config.yaml
num_hidden_layers: 12
hidden_size: 384
num_attention_heads: 6
num_key_value_heads: 1
head_dim: 64
intermediate_size: 1536
vocab_size: 2048
hidden_act: "gelu"
norm: "layernorm"
norm_place: "pre"
norm_eps: 1e-06
positions: "learned"
qk_norm: false
attn_scale: 0.125
bias: "none"
tie_word_embeddings: true
parallel_block: false
init: "normal"
init_std_qkv: 0.0181
init_std_o: 0.0037
init_std_up: 0.0181
init_std_down: 0.0037
optimizer: "muon_variant"
learning_rate: 0.00588
lr_mult_o: 2.0
beta1: 0.9
lr_head: 0.00374
max_grad_norm: 2.0
warmup_steps: 200
schedule: "wsd"
decay_fraction: 0.767
decay_shape: "linear"
final_lr_fraction: 0.1
batch_tokens: [16384, 32768, 65536, 131072]
max_seq_len: 512
doc_mask: false
train_tokens: 318200000
max_steps: 5162
dataset: "wikipedia_en"
Each number is 128 + 24 x the weight over its row's rms, rounded and kept within 0 to 255. Layers, rows and columns count from 0. Numbers have three digits each. The size before them is the row's rms in percent of the matrix's.

# layer 4 MLP up, 1536x384, rms 0.0708, rows 89-195, columns 128-191
095:126102092176086187117115156100110125087192085143127137114133146157134123116161185127188088120129183123107170166066096122126144100111144150140148124165114105132130111124134087118138156118113107
106:082131138160145119125108143151150123075099082112102083138103144128111120085107109135133132095103162116086170100149146102089173156131123090101163108175101090083174095109169139102113119138145124
090:171115147124093157208127145123126128142098124088124068150152135139103104128105167122142145121114127144139091152141129121142136131150157137136142107156113130118133076114166139135111124127145124
083:137110139129113155117110128143109141144126101146147125132139115175149110130124127132126133179116152208178078129170154171165143117139176105127131113131087153157177056102133184140117128150114113
107:162139113146153118131092082171112151114145086146051130115096138108125121114129098135096131125149121116145179117087109103134121096154145164100124110151177165124121111131120119098117132136111136
100:113119164186143121135115105164117083088125169112112102119138150135114165159141135130116108126159136116133096184150104093134127167125121155139146123114151144137117139113176124139146112130101154
092:115163149170134108119186152152149126120126082162109145116107143132145090101131126147109096139102060117139159110128067152129102171139132111122109114139093110097109165112120046144126147161156134
104:065160170136167151108141160136119137123101109127140126143105149130144119090131148156117117162100118110125122116115161187117101144106151133092090133128107096153126106146106123124090137134118117
087:113112123150126109158090147125090162087105131092138121090131119152072110112119098100099126131118114094184123142152147137148144122084174158105162109109129187159138111176068078140123142103135149
102:098103136125105157108125135127140133130116094144089154111092148110080089109150105138145143131134100145131134138135103074086141149154129112152140139104098127075098145109081122094118129130152146
079:142144105148106088090163132114147161155121104096110123121164137162108096130098149132111121119147159143166142148123108144098147113104175179141123139139150106137089099131128135116101125130151110
109:142139118111093138139132137127120144146167141157144149151126121069093091127155138168094134161118089154151137106157116127102101154165108149123124113147132100152150148127143148084061107143125139
101:114142121123138157112138148145169098110109103106130146134097106134136182149085126098154121105112179134143155132165134143112147145121177098128152113159133100123093157151125129125149076118093169
097:121114119159143151126142084076180114125106127121162132088108132142163111142143155175128105135137121153125161153142121145091121101114113103149121132126092126134166153147118108162112146129104112
096:131158124158115147127139111137127135147113129150104128104137163121163108150095129159124149118142118095120142104132103140138136168114113064142088118110142191125131122135105121142112125087135157
116:082120090108120075107090137126145118132169155129136145130082104153091088156153153126144140142134169141134111103128105175173115141175119092134125109122118114099115118158145159158115130114127113
104:130134122166109099143101139149122075126111139144156180127137093131133112154094126110136093120142108165094120133069124129082119103114112118056142171117098146100113170110131158138146119158135143
117:131145197120132099131144099151084160156144156157139129128119150130089116139137149138118114137174130119170109127150122093154161182147148151104098121154126102146128168124139130146152076137112138
099:148153139126090116132120138128149112114114135106126138105169145117133094107125144159147118148138088078134066154144133154165129134162142117135151161109086120125114169123130137173112132104126104
105:092112106092090159121116098144109109160150163120119107154113149140127091146164153135146122129102140126146106092129124118106120118156134139111127091117151099147098137138135067121162125118121118
114:123108160101130164150108120131160110130152096147130150158122159114126126143139157128130164132145144139156117070135093148158150133139126087123122145129086103128140123125150187115125118135129125
099:133104152106128158095185146110110135125154142092111118161129142173150128142153092144114093145115088140140163115114149122084146124120135117159163091124141121086095108118150114120097095117108118
096:162144135112148120170118114117112139136119106136142135130108131131161123179127125100152130115127111118139122113100099092165139116161167144162090088165058122142104126121143123140131127114099141
120:126172092133128116144107096149129170124129120129139099126137122167096141137114155138117126120107119133137123110098131142132124111106141156095150064172146105145163101096138102116149181116150083
080:154124111109136115155147136095133133149125114113124091107131117147120093162128146139144127175142157146129118110205108131140143121133133127123120129093097105127149133113142145165123119094110102
096:094159123147114145081148136101084115137133127178149120119105153141140143127133141166128118096147115138155114151135123104160129117131107135135131074129106115092114131151145149113160113121121104
086:117121137140101108133122120133158161180131119116091113117102123120084101131113066130142160091129161116137172132126135143130107127148132086088114132171181191136110100156130163128134127097129184
070:118129094124152169120125114135104116141129112118157144103118130099099115140147082135108150129159130127137133148106139136120128144149144120133146145139109133117138153096103179096107116155135139
102:121095093112139142169116193191158143164119111108137114094132142170138147092137121117146122169098113119117127155158087150120124130147131130131128088126107141139171128128123159155106136094091164
102:083120194124119143120120118184141142165144124131152132089165146130101123131119138112092151125121123070160135149139112148147173090152167173117130104101161141115107147155121130116146107114129140
096:152100142170105133108150157139112153115100100097167118128126119141132138137107169162084143161096140130117132124154144093143133142186130093131172102127115113123130125115122150138111139127138102
097:125143139144106111107095132120151104089171109131117105142159103163139156115117124138138075126144155130135099140104119123157136164143094128123143102172102143164160118125119162096139122142145142
096:117151101150146082117179144151057117093166081107171142128149140137087142129147138099114183120098128095181109102127164094152154143187150092153146101208113151108123106112092134099118128083141154
109:127068173118169142115123175089114130137114098136134089120098144098177115124157107125100142117138106108085165158131162173130122151133109125132118081143124142122107087117119101129102115077103134
111:141093164095197135068159110092097119130117117131135111117116072101182099137116191137112137147153105145094176105151151116126163113161156116118119126122105102119120161151103131145131147127123112
106:118115093100147159129121094122110106134127138157147133100147108142196078145112099130100153154133105143100133146115154131146135138128129150107109155145104126128131110191111136103114146096137126
107:117098138125140129087143124110126110156156128136121116141096127132117131099173131145115143131095115141093190101144116128121081069123120127066100092165110142070113135091100168103089153146111129
104:114096147081133151135115088152112172117134109126120151095090128086140131145121118132113070108138113077153090123163151099146136150155118124172178135118134107119152152084141154142119138142151146
119:120120124104113161134108135163128160082137135095147138164197123145144137122136170116115128100108102136155112112118123145144130124116130144053115131153119148123137116117145112139159112118116158
091:119120119085104095127128107105094101112118113145134073135122091138138186080146128117126138087135148091091112112168127104173107135128138142058109143118130116099144113089138135096100145110119113
101:130143154157120124096140126123135124122113080150136136105122106155150160141121128143114118136130120137134123125134137176085129079118190137132117135126160109114114081117150121143130120142118102
118:150133153101183111073107110121118121153098122120129086152169124090138096157091133127140153102125174174118108187089152132156144110112147086124124119121120181106142139113112154099092148109148121
108:128144166139140104131123108142087102141106112138116104118142145136076133146099130163135128118160095151086110139063060124161116132145129139117125121147152169119135173106130138102115139114177114
097:104133128155105157112153122154125121147135130166168164130172097090108109079157114124143110136136163124117138140119136132145125094139141087131126156147152115161109148123114143131155132103139078
102:144103092143086102110111133136137145144130144147136130126153147140116172119122142138117153155094181133149128094131120135161106110092170139146122177120118112132129117154149142131182115152101149
114:101100151108100074127161132098122120114125145120138089142154115138073155100116145121094114105123114115137138092165115112129146169147143118120136130121140116087104159082157138113111140166139137
111:156119133131151114131147126156128121155127145109067126161173135102133128133105178116127127103142101112160147095089096101102108136096184107131126112191123114144151113090128121138141097143156120
089:153069135129098088110124110152116103124105142120122147146138130137140145173120144136121124113151136159125125100174127138138145112146144092150098112128130134145122159156091162135126108149090138
089:183096108130132137129157116143135121138124116050123182129116158128134095139069114104118137135153115168158147080135155159110187162128125156058105122151143112123146128126166108143143151115162112
101:168120168077144132147101142094118138104140154153099162130128181103121079180101098122109149084112162125129129114120113108131186129127129129101142123117144144097089134161080155157106130126165069
110:143127131146116170155130135121082115130129127109133131134131143119155142118081117133136115149112154129113090142131148148116172171135109064136200121104129080103139109101154115120120112106112161
101:072189150081113112110095119180200192148093145118173114149117129100103132109134134162130104122133143097113120127108147093152123078160106125113112129162158144095136182113107149133107128079117170
093:179126131152141158140101119081132145123111137102125152119126098116128124199165116137132107106116146125144144108131121121111170149165167172141092122158104120121128108105132137122120167103141101
094:154117129145129147091127124089108167101093116154097102096143156158121167150106119107138109147158107117105131102079098138159113122122165111141132095127138138151126129118098136098108113153143093
107:164118156118096124129159136116167123113134117121121134136160138121129146154126070169101147124148146121128132097103088131091115154142106134133164127061144118088158147151145135134096127083116152
088:129163122133136126120126129111182144097132125112108101127109119124146110124095133156119120099102140083077131099115125138178143144114120118129120101161182111127117137152113115109138130152128133
096:084152114173097162117116183136062121121120124095108147111108172146078146120135156131144125109131124098158127137157151190130163096094158115112116156094139103159180116129110137098137137111103098
092:128157142128114144137121106155116134148139103146137090157101155096126187112184138131146150106110115145141146102159093121118075167196151131102132111196093194148108143113120128156110148142078159
095:139134100135120141159111124133129146090099109136093138098126130148142110165056095091111115127141149111124165108109106126075188128125105106095159095144143103172125162108116119130150157164107109
078:168111181153091143159171124117142124169100115093140119143171149125124126155177158147139065150129131128111131082123146118089139136083102123119144138113142145128115148107138137135125130132131165
128:112108123151128114126134174122096107144128140151102110121098144097100145086146100160151119093145127164113144096168121138129132110109117180109136116114142117099130121149123167072104107083114130
092:145110103146125107129151111103168171168109124126165103083137177148102133155149152087147146137157142110103104102110165145149110129136102093135097112158081121109124118166095118154119144117093114
092:116085111128142207132188125102106127159123125099118115150107141128122104122132112153181130135092140079113095141148151129148094145172150147113097138128099094135128129096110085138086118117132171
097:114147133142127089130131175101132127135133142096129121142142166117091125137122152116108093160160120136149107137133147100129129103158127124141124119146108154094125129096116132165148083142149142
102:127139117099149167117086159151077076156153154116149109122118150142072116116136111148125137124125122141111132115161143126143127113153141140147139113159068117147135136141125122097123128139136142
094:102136133126120139107136122192160096132105117136113105151123132162117136138123119127129132128117161110154118120135127112145127126142127136120141100126118123075142129133134062104107124139116147
099:149087113129165182131125088106107129162127118138095130118124124144143124148111153133163150124094138121124119127181131098149113161153130173134132104129125113126085110078139138121117123111144108
089:151110127125080107122160160167154137140090111124114130116133134095090128075110130164141157152115168091115113138137142111123118075125157140077174148123109139155123142110129178092099103131189089
099:100103145090155120120123115092118129102190123119115089131149123151177144155158156136100102115123125146179118086135099106117081149082138105101104138126110141136139161095139138162119116130137132
090:069132099130129133129188107071172134118099118169108148158102161129087142148125137089110110140130154127147118152163133137158175133097164133147124131109121126133088137123111161057093115080132143
107:187115110136132139070122108108110098129143133157144158143129091107126127137144120095131125142154118110100087158111076193129173167132131127134118114096109119100135126146142173147146139161134093
098:127154106145132161085151091114150117131124134101105181081117101156119171093103128144119124090154079141125126148115140140152119136126127088138137120112101116106126137152160129094094145126120107
085:108093165123119121147149101123147128126138136115115146131153165123098137158139126138102128134127135136146153111136139143121122107171099111127144135180113122107151110131133142132131161136062100
102:114150099139145136135115120097097109115134112126118162124151123137106080149111116133152064113160109113151140121129116107110134159143150130104113159156127062118150106133127079096179165130129157
107:130114140091107075106152070146131104143095143139148113104130109152126144095097156135140128161134154150114114145147115181101150140146112116183098132151117174133129158127145140125132138162140129
121:123089145129113093118082158132157100141121105124116162157143142130113099060110182143139138165180103138139131088120101129124089143106151106125113120120198123140123174134101141109133091104146098
094:125142131171115130128153105104137143124136125139133129102127151151139137117144159103133123155113124158139114111112128117147086143142115092126110126129174143143131149144112121154128059121114149
088:145140171123141106152092182120154116086110122123107108118082158149149153086155151115108161131082162117120139127144105173124101139074142121144147106089155113134171129110148102088112174155127166
105:091156089148127105083129109105153115135102101119148137074106157114173109075143138113090094107132143129126130150115127138113129096175133123149107100128118137150151125143136143150119120113159097
114:132152089169114143154130081117143120117088135139084105123143136160088123106128129129129152155141153141109076140120093116155124135169131170134125115073092117121133120107223135142142136136094139
084:135139112147115086115141134116131120144142118155148103138128146172149118141109124136106129134166092122133109152157079129159107098123127088145142108134121123140116122106047133153132124119127134
110:152100118169139087120155125109092146137113102139097123133141102120107114084085125145163128117143138107094095137132108137058108194109135178161131125115112114171111121140150144128133129125164159
106:107119139126066104118149143105131162139113115170135096115112097124141124134097123155139065143153130132133157129175167149124143112128126113071139142138132127089107100096119079140121119138154136
106:137140113147161169131093074109157126134151119145073173113139110116121082158117103093119093150137152140130130133101146138133131068097155117150123113135117146111104122128121123166129148123100155
107:137137112096133118176173104128129162145112112139133110102116155169136090120091149110126107101136125111172137131133125138095128124140108156109125162145141096141139130124114161112126124093155119
093:126128162142110123145120126149171152107149145132119142112087115120148101138128103114093133148130118109122148134144144119141115139169133125117141083103116141144129146165114134131122159080117157
109:116169116129106104083123107101149090083113128106097099115155137061133109149147135081103126140159115194100132138142134130125147112110134136108168110167160139123133142114117144146138109137137132
095:093163135159124136134111158137123163120128118123135177104152096107122115081102116136106148094112134087124133105130086110098084118156130125128118157140164123133140137117187103131074114140119132
088:118171115141142157148138122153113158115120158109113109103104142110145136135122124139115064115097152178139073147150158124116124169105117104112139073128090125102153144139132089134097137134115135
096:141115104159136170109162108139125110150096128169133121116097162133157140164138149145153127104108138110104196160173157149100145131098151095104179111142128110121104120116103125084094125101149139
100:138120098125125158087132097131122174122117107158141108089132111134123140050143112134113088115134151128101177101142122149126134165133124091130114140134170147119136161139128133061145136145119112
103:129189185098097188095143134112100105129112149155087084104133133146144148138181149151107119129169140166108124113168148111134100188149093072090106124096118113137138179117176128123104155106148119
100:147146134075104123154136160151122171109123084138106104123099146120121123158147106125123165115113104104179103077114123085136140159136153140130150225131152111093119119141092075124154110109185109
090:099139092119125157122109136132148074138129181103107126113116117135101124152113135106116127096120129114104152084164126124060152156118150132118128143142169131094095135159133120121143152163095146
106:107111154141145113150144113112101110108154169091108141158182110077101152096146127170168164088142117164142133129139139092138114121108116190128130105099108101116153189123173090128107108128128122
091:113079174114143137121177100146113087087126135153130125114115106080114102134121129117128174107127120127123128171137151142129118141101137135124150131160129102170173140155146129135132141113105124
095:100141089122173159126156141101113159134091116083136158121122117120162098148134108119142110111137109147129110119176134078098147142115142133135140098140160143135140147148082098128135134141124110
091:130122148139114126120126158150153148160122097060125118118116146094114094123107147100153139120105145168097090139164120145126137128123131116123186123158147161146140132085105138129134128152163163
103:186142103174095144104128099168130113148144126138103155099109117136163144174155130120108120093160150143131114154126129150147113168116121108139136116140133120143168085134126115100120102127150129
108:151141182128095136137151159140148131105152138121103157105124160107058103123108121133101157100137110132126109162103167122077100124145130149107182102119129182167107156089163130122104135147154131
091:065126139124126137124110131100090118130097078183098089104139150145100154166114109139143121151124115130107121133177154161099108142139148139107091120156127151150111140097064127171111133124136117
107:104121175103107165135158165144116192136099117156140142138132138101150188136120133164123129117153106100060114144168087131124142139124108155155138201151099127139139129115102169141138155135133125
101:103099135143172151148144147096110148155076133102158145166110201117121107094081103110109098117145084154180109132149136165107143143154126155091115124180117081120070183155135118140112168122133146
108:137100093148113125151138116157112107102126149103117140137152146130112129100143087136114127154154119147162094137120122112087148091140108155139121131134121130104098116109138137127171124119150140
122:130170131089161087129138119141100133127122113122087118139146141122175157138127125118157155169158118142120167109072122133125132117112100102183129130137133144178104098161095133115152114115139157
106:109115138131137114116142150100181143172161095135119208149125170169144133159102124120090107120139120150109113111142113112144125134134173135147120160160133139143112141136147134190085134069123079
085:095110104135085156108109114093092076133110116136089151089101180142122106117163127142137161138146140096081090131111151128156126118147164143130185119106114117168111148094109160129104128154127166
# layer 4 MLP down (transposed), 1536x384, rms 0.0173, rows 89-195, columns 128-191
090:109149117119141119151127094158190099145153147108163102124155127099116145105163131094093134175133093140111123112155117142093105098140089111138161104150147106117135129094087136155102106122133150
111:110107103156087147120127140123149111093120158069104106145116105117125134186164134155132150131137086075140119126118143072108107127106129149127150158123092149146098117098151119145105110136117139
086:164123162138150086103135119103148111134121101142125118146132118133129104162139124159110125143135109112125153152108121105119096128187101122088127107121165092099128116151150103139117163153144141
077:154121134159137144108143122138131117143108110132126126077153102147126163128123112146148133129119147095085107121116163095148131134123152135163127113122143113099098102136157151158162117093145124
111:129108128100145114158155139100144111112122176148130073134157122117148138137119109136107146112146109173138118118123129113136115169138158103101150187099122081118082122130121091096116078142158124
100:143129123128107162114128116135148102080118171142145109111103119114089129151123175165164145080118121117092147158098125165113153155122102167121127129142142151142187152125111147131109143146112084
088:144105100114112124140146163114059116099117120116128094140097115099113131174094134111150172123125125119127110134144137160106116149102130098100128113137124132134082123067136131102119103122133129
113:121153121137126141149141129136128097118144092132136128156123149126146121139140143136108122132150113173112138088094127132115105125135070129191094101135109114167122140123138194138156175131125123
089:063141113109133110096143142113140109162087130129120102144123165140117098126101167090124115129110125111095105162115132147149150136131103093143138094136113128112126110109163146153093131149120133
113:140099124148146132134128121142102124119128127166130099119117134136132158085107162135126167099147094100139173074094127085158123119130118146114090145146122137125112116127182097147150096119097142
076:139108092127120149151129140137109118100148129104144074121096143136101129106140128148117119104136120105124130132147151141118119146095138134142144147105125159139152173144123135132101090148110170
106:091135118124118070113100157135141158099132128140093099132113156102088132121169116139135134137148104184150165146161118127166094141129144101111127107141081132052168178151120153124083140122120131
109:136169128099129137137148153126159076118108150148102156127124161127136104124126113156123128130148101063127124135137105142094105074113142107139180132089092105147134118155115147159139169166129149
101:105159121140128104109123106155132122110122087124103118173098125091106141135100119095108140149131161137120148105125133169103134183129146127160110155082114127161156139107119141118176117126128105
086:136130168119125106147109123121126101115093111166126115131149131095099111159133136132166159140129157156100114112140127144152148088179126135136161124142105143106092128159125140147137064134096121
113:151101100133108128132167126109122107154121091178133106102133152128106138144109152100134145089130141112150152127151099150144131168141085128151144152141119064133082132095177101143143114086109102
114:103106105092130095132103152130120133131152115166150084139132146146136112131175149082131143128080137169147168129128085081135169125162121139088149088137142126175121128116144118134141117162148101
118:168113132120127134123135066135159166142140153150139136175130138163087129122148113115109123163105103077141128128109134159146157137185067098125146142113109120139118144106109156125127104137084103
098:119156106103119122125126088098149187142131134094106120094095136148105131113112119112095133105120171111163174165088114114103093158122117119143101131169169131180154148145078163113128116138133129
105:145152164102120098121134130125100125124185127152077127143108099134135124159178132119144088155150141146124094151108152059125166122089089154144131114124168130175166107072143133148128155098127127
115:111149137129172139126131111132107155160150124107170121127102128094153165135153089092145077102086103130108146124181119134140147119138132175137131153134116098075146121117069136107131179126143140
100:152106187101146155096135109146151154120131140123090131169103167168118099096153174107137126126134105143145159099107127148127109107160142143119091099095174126143118139098146153115111130134158131
092:159121111137124125139119135131124089107118118148117154134147081143128171165166125140134158138106131149126150123088151108159085118094138121155100153102137116154145111131103119136111146137125143
139:138097170124169144083120167084117080120136140117115126143114118103163117109111112128118144112101123150122100144139138095134112150125129119142108155079100150116127169156139137139158089114137157
078:153119116140067111157151154133077118149154140117131161117153107140143120090115134130134127140156194112110148109121148125132102139145136168114137153121106122137156142136126100134135121138133138
105:148152147152109165083106128116122099103129101149169107133118124120141132139118161119144100107158129142123120097117143157135147113142111156169121075107115082160100156132110091147145152091094105
081:115173135122122116108126144125143148095132200139152150107128157126098126091111100166084132136111133129116173111094103102113111133122161171161106141154110123154167182133141124122116126123145162
067:107130141132133106113120115123157133146155134130091082110100146134158141171104117115162087120133122150151100171144162142145099158099160135115146102118156138099140075101120121160140110142120137
090:152094149144136092122146113106110144138153097176110069131160105141135096150115134142130103126117132132169149143123120136128138121122152081083113130161142138141119104147139127107103129153159099
108:142143163120120149111120187123094161168144125144111129124089134145111163126099155118142116101136125113095082165129083111130135133121142162136150098099119128111169118148092127145123132094151102
090:135134154121149129129106154145118127136126131133111136123131161089090111148087145094138097151162173121081172136159145149089124084132157151100210135145117107073189131141150112129150140122130120
096:089151129127149176186107110170093117064106168139106143130097143122131170120116133109121119136088114146117139132108137156145127133108171135128153178149123150119186140102119108104132138115090132
092:139155115102120139101136160107128115138108098134128147110105112143163153157120083087167119135132133131112152090133122114139066094139138139132101095111108115121130093125119122121126122118155102
109:109146120113133147147133129166123097127140099139186153152105161107127134097089108080107097129144121095148126097148104130119150122108136117148128172136160122098142176173155107097129090098102133
120:117140140089128135122129119120150209113138154121153118081111108071158134130110174124140139109164120125102137106155099097175118066150132144077107119115131157114125129130134159085108134106128127
113:132159097158130117108128113138145140130142163115129142133118101108127152105105123129104105138104133143111078136142144126172166148109133148157144112099104120197139115125075125144116112124119124
109:093090093107119095129151112143141166106150192111123129144129111154163139117118154133118122132150153093110115121127089104114163138112123117168182116114202106092103130187120118129098114111161140
106:123142146141168143143157127143128169128115141130132085120163131144159117140112067112123160119095123138132144131118119146093128110102146111138140076109164144107123139135123126139130130157139118
136:150109139094126140128096187098132110172148125137108131140140094102136155138121134130140095128184144135118069128112132133162113133155119143150107131084128121104083144122077126125123099137122105
087:112132140174109098137118128148128148139151116126181171153121107120090120098106116139116137079135155129129161105121114122130085131104132099106151130140145094136113157085124090116117175133109070
103:138113139141162102135158111084114161117100145177124093150114151103098114154108149128103136144123137155163117113108149129174161143148181137089119139090123164137100113148102116142115124103160173
118:122122147130108079151135158128130092148132120117117131136091119149071146096146160144149104145130120151129113106095157193129096162123147205115119141136136141119096105121158169135122115110122134
113:135142131130128122181124109147138172116126106115138071125128127112138126120114090113126090117111113123102143132123113122172154167096150110156125137143127120150185153085116147150132114130145104
097:132134116130163120165111135131123134121118177095169124141165098150130193126154151108158117111135148114087144106110130163132105117129089073096123172087175112123163152125111124096133106136123152
105:102129071146174106157112130164106058105132108125121122120157136123123115139118127118099138140117098140152141119110116112141126099124106131184128138110184137187110123130093128107118119103103107
103:103108178116153147160129166080133125199168117150126166170121088146157131152138103107154138132105093113086115100154172148150143141177137142137132133121149140108114125111103160119156099136139109
105:134108136108111136123120157143086124164159118132142142128091109126117127086156138119076129151121108133102164121158139144100149101128132150098109147115116163107166134136114092115144123150153147
077:094166076151192193176096154094132150136142116150125138112114136113142145116089102095116107096088080140149168123098095134133132173147085166148138133150106112108120124123150102102173120130160178
090:121206091130127138123130140119114159104161095046107085171124162088130153148149122123109101122126162158112162087153149126056132137096113140141104131147106168128112130141112122130105106142156093
086:096163139135137128150133098120125120158151073156119146083122123123121122134146108109114096131179124142124130131100130153145144164158147112111097130155124058136124171119166104121153099104158125
105:096141115129115147134153156117136146182143119144124114176121127104146098149164115108182106164108093137166181126128125125151118126090137156141104129144115128128165120128137149139125121098176111
098:124121122139117152148115110124120110141130134119126144141157100101146080127113155111151125163146121162132159109158107134098116173123162184132113159148140158121138089126144081121112161164131109
091:090142095174124078121099173150114123108104098124127113151144117108095144101104102143148162143142138112112107123105135155144144136141097108111123125134110147089116165146129136149125131110135126
087:117102091099115103102116128154142103149133089115128170127137135126118142125088176125133095179129170150135107145161112105112113157119122120124100157146111139114138164101142153144136120138094138
112:141137147146129146187146146175110110153138123128110105171165147118168151072095126117061133143132137147109114129183154125114123136117084125116142118089113146143088125175091144105131114087085128
087:132133143106145082128119160144123169193096140161126124131130134128127129114148150096127140107089118127142170151120122139058136135148110123145146157175163172110106123122118087139110146092091108
095:140113108118116102140129112117145134114141124178140166162144107175141127110121098145126109135136136108085138048132094079171149127123104116132058096121121132141137158128134102137168095127125120
094:129118094173090115118101063149140119155142109143080155121129121098176186071144122149115133105147136124146127135132128136114110133188104183126131168181136142115072118145124134149115094100113129
091:146090065119123192151148124143164147121112120155151171148076157114143114106140128085113136109129141118144146097136125127138099124149117072155149145151095119123120117130161126107108130117144083
074:086135108170191132151097129125110084080162139113125117141130099157133088118145136130146141089113112136133138138110116140094105130144145119155104152124141097137101128111118122129107162115143085
131:132141154139119128111126126103101153136128129103125102172116135101132130133137118120121151132166122120087129127123120139136199132117132090159136126085124127175165083148152178142127147090142167
093:148138105101169146121109115178154112109115133166155132109103086123146085108099082113154143085105106093119176140123112133114117136165108145177173130130137127167098142108129123160137142115136074
094:149144146166157107080113073145112119146139111132078061159137116110125146124069147091129122100071151150081092135123122162126095123103117114135090140138103123151112122122121120150102106162156117
097:084097134166101129129136144149112132072125131111172125135105101156143149127154142124163128108175106136126133105123100160128103093136125154154080069160132195156137126132102156116096130147131128
094:113082136121173123101182147118142138141109126128112134122146139187131112129121149118095135112152118159132119121130126162124155094147159130150148145146121128127154146102122161140144166095092089
097:149139115159179133164124112135130153191139129138149136125115122125152166156117158098127070098091133154158105166110148089137155144119150090115131160117147078145129140084112166117172148138132138
103:142138161145175122110111161119115114098168121136185101142126127127140131099116145123110117131160115164122127165154182162166096130088132126121114182120164104132137174125076174128146148121123165
086:108173160142146101111127157142134124159136101112127143136125130088105113129115057119127113108136157127118139137082150165120117133141073076128134138106100152127131126079077104153163147133093147
100:172097146082147142153151145125136100174137129098136158147142096151131105149097153146140141132157145127130117114142125118132160097130104140106125182107102116105088147088151175114135149144140153
081:080109131121060137151099159160141153082148126111140132164135107153107133088119119128131117095130098148124143110130162149116141097112140135068141137151123131109117116118134155158105147119132089
114:109138122117124084106151117142134128120091139157132143121074120145112144110167123133133092147118073144121111148116100148172124110107155074100092063143112198132112112089096119100150177105080112
096:124079150091101146097175109109125137133150158167120113148089186143093096111146132126138089119133153137182116128131136104163169114152137186114119142106140131147130093116129143124150137132160120
084:137142147124174132113142128117128124109101102148145158089112136120159127115151130110150089134132107095150119135095136160168159144145121111169145127109129120156138114116103160097151126116136123
106:160168126132109144134146127086099088053138071132123139109128139093132151155138133119127084111122101113137117151180117124112131117132141169123136169139139145101106102153103085099124120147151144
108:161168115108161171154148155156131126147142088113095101149156180122110121173143129042123168096101074115156137159104118092132104129092138126091147111136124106111136114119097113180144145116130142
129:132124152111142108096152129095109127158149129097091166154162112157121120145161161154145124100075080109117146126127116108135090131124116125128124138148146148096097092123129119128118119148114108
089:126089152127121143171087145103161126112141138081132119162118073145111133120139058128144184120145175121119139092135118129143143130078134154145140103123097110116172141163126114132123154113165128
082:151110095094116151091126113086142139121096144146136133160102126093152089104117131164150169104183128115161118162188127107091113154136122156106149133147132128104090156161082081125116112117123079
109:136094063140097110086130193076125121133134133113109127059116082123087120101140153141142107111115145078142140121127138145159101135120106122129172140108152093123135166122112144104149083195149178
113:178122126102115130123128139120137110166110187145084139121116139094158137151126126157102099091108112108127147078158145129128142081129137106104127165115142126068132125170111136084123142153115152
078:161129104153109143177127140134156131090128123114122136120114153113100171174139116129161129110137089149134127156089157121138089138103117168100123167130138111124117133106120102082153142166159160
114:108100134152120139121111127113100141135107103162089103085145122104083138144117136121160131143155120128137131113149103153086112098107100148149131123104085187143100145154134095133150141097137127
098:130130138152146142152131141134104119150159147157130131155122153140117111138119099122123131114136158166126148097100097100100105133117138154162127119096111104110142135115137129127115123110113148
099:091182119146107149131107139169126131149104131149112132116145152109143153148166126153141189124109113144151139151165109133116154129124128103107116160174121080073096137175104111109129093100137098
105:133119126115108126147179123097134104118090128131136150108090100138156116162123137144131052120147109112161103153160122123136137146125146117173098133127140118111075098154123121166146131143125124
091:140103119125121138107122116137127120144198120103151123153142118153116147158123140136130136132150107169094112150109086162141133110121105130153158154077160117127139117128127165081160112166097122
118:119136109121132108137152165135142120135161130094156131099116170101150130152117120123130117138121153091119129113119129139135085108124135138095116120090171121083111156128091130135128160073151100
092:164185119157098130141119110148150148113136121175178170192160130144119130119089101147129122102150140101168098114140122136164132117105154112143119139155120124124099066168129190119150135142143129
090:168154085131131156083128182115106128110139144169124123134121129131100153119135119130158111143122122091119112116166129131166112091128145123113160116157128096113095134135155122152148097090125114
101:109133150150104106097127125134105101126123108117158130100150133135101145128136109110172108113121099165137144162089132133134145125082148141160133123113117142109113097112134123123104132112167103
104:160125182112147129149133146114160147106110141126137128166122156099123151153128133149114176167131112149074132155161151087121141126114111085078106171122115134116124125129125084135151151147156131
111:083122146126169175115103103140124127117097142153130062121096112150104080106122093114156104093146123091176147061116128114138120101111078087122149176128125142111131145130143124155131121127128110
099:124103119127173107131124159106181162163144113125143149155154133126173156076116127139175136098149114103122100149112146092139113136144138087123116124155096143067137111111117167116115165113123148
093:120146114157170143086127170063098147123120132154164170112136134118108137106144106133112115148109141120132142125126100114108167113110105123123148105141132119166147160171133117103103134146151130
094:149117104096128137148137133153152122132114103114105105116150109150125149149130146113100122124123115120110095147065100155113136150113116128131160124138103137164110101105102124144126123176100155
096:121101104129136137141132121080129148117104077087180147124143127154153152118100167176105126129167152174183135155145103120090077134128171118142109140173162171115094117069100141133118141156136129
097:113113132158090108108136148118112103086108116125141101137092153145101157137151127110122140144129130174091141112140148107131184154124106124117101112089109097150126107125138096106134128149103120
089:160109114089073086115183173115153154156123137155143121145144178143159138127113127154140140085126069104129130107095139117110195113127155130118110125111099099135137117146119146155105130137164079
101:113111141136134114143088115120121121130117144171166115148120166166112153111128141146144129131118184104143162125162140101156138142126090151122135144140120158100125161145164173147142119117103108
098:123134175140135100135154100153156132161117153087149121098133123111162124114170161106151096095114146108089122128133121097147141151126168140128154111129145134098174129081100154131138079126137093
084:098127100161158141155098127133145135158109144149112146177094120132163188112154113142159138137111084112188131130066085146147069136093117115118139080173146079164143133155158080110130135136128118
106:121160115147091057098110123105134168109095139142165145144129134086111112085138122120178140104167117099138160157104110092146131114146159126156112130128121162145128082133112110117162116141132138
100:104119155126142142136172118128138124118143107190137112150143127139141118091130115122155141189146122112097128136107136117134156116155112169123104101104149146122132120114118117137120099092104116
103:138177146131101132145124140133173116130110099132124085145127134120143144113162109122166193119134143123105144114151135126124117148115149118175131113125100118150176184125140119129084131126101119
116:169114126100113104176093078129147145122139129121100139131117116161125108169156090106135158135151146100081143118100088109178140145092158076110141114163133134127122119111130130119139132141083093
103:125129119126140123110112122159133128082150097108150129106116114115102093163207103138138143100139153153094150119086149112127142120185107143105137121110143128169110128107117149159124108151143102
085:127137176174165096102100105129163121094141103142171128126138156120168126131130165157096110129158113139150130140137109108090122154136088116090177125124137142149144106134118102105131093089169135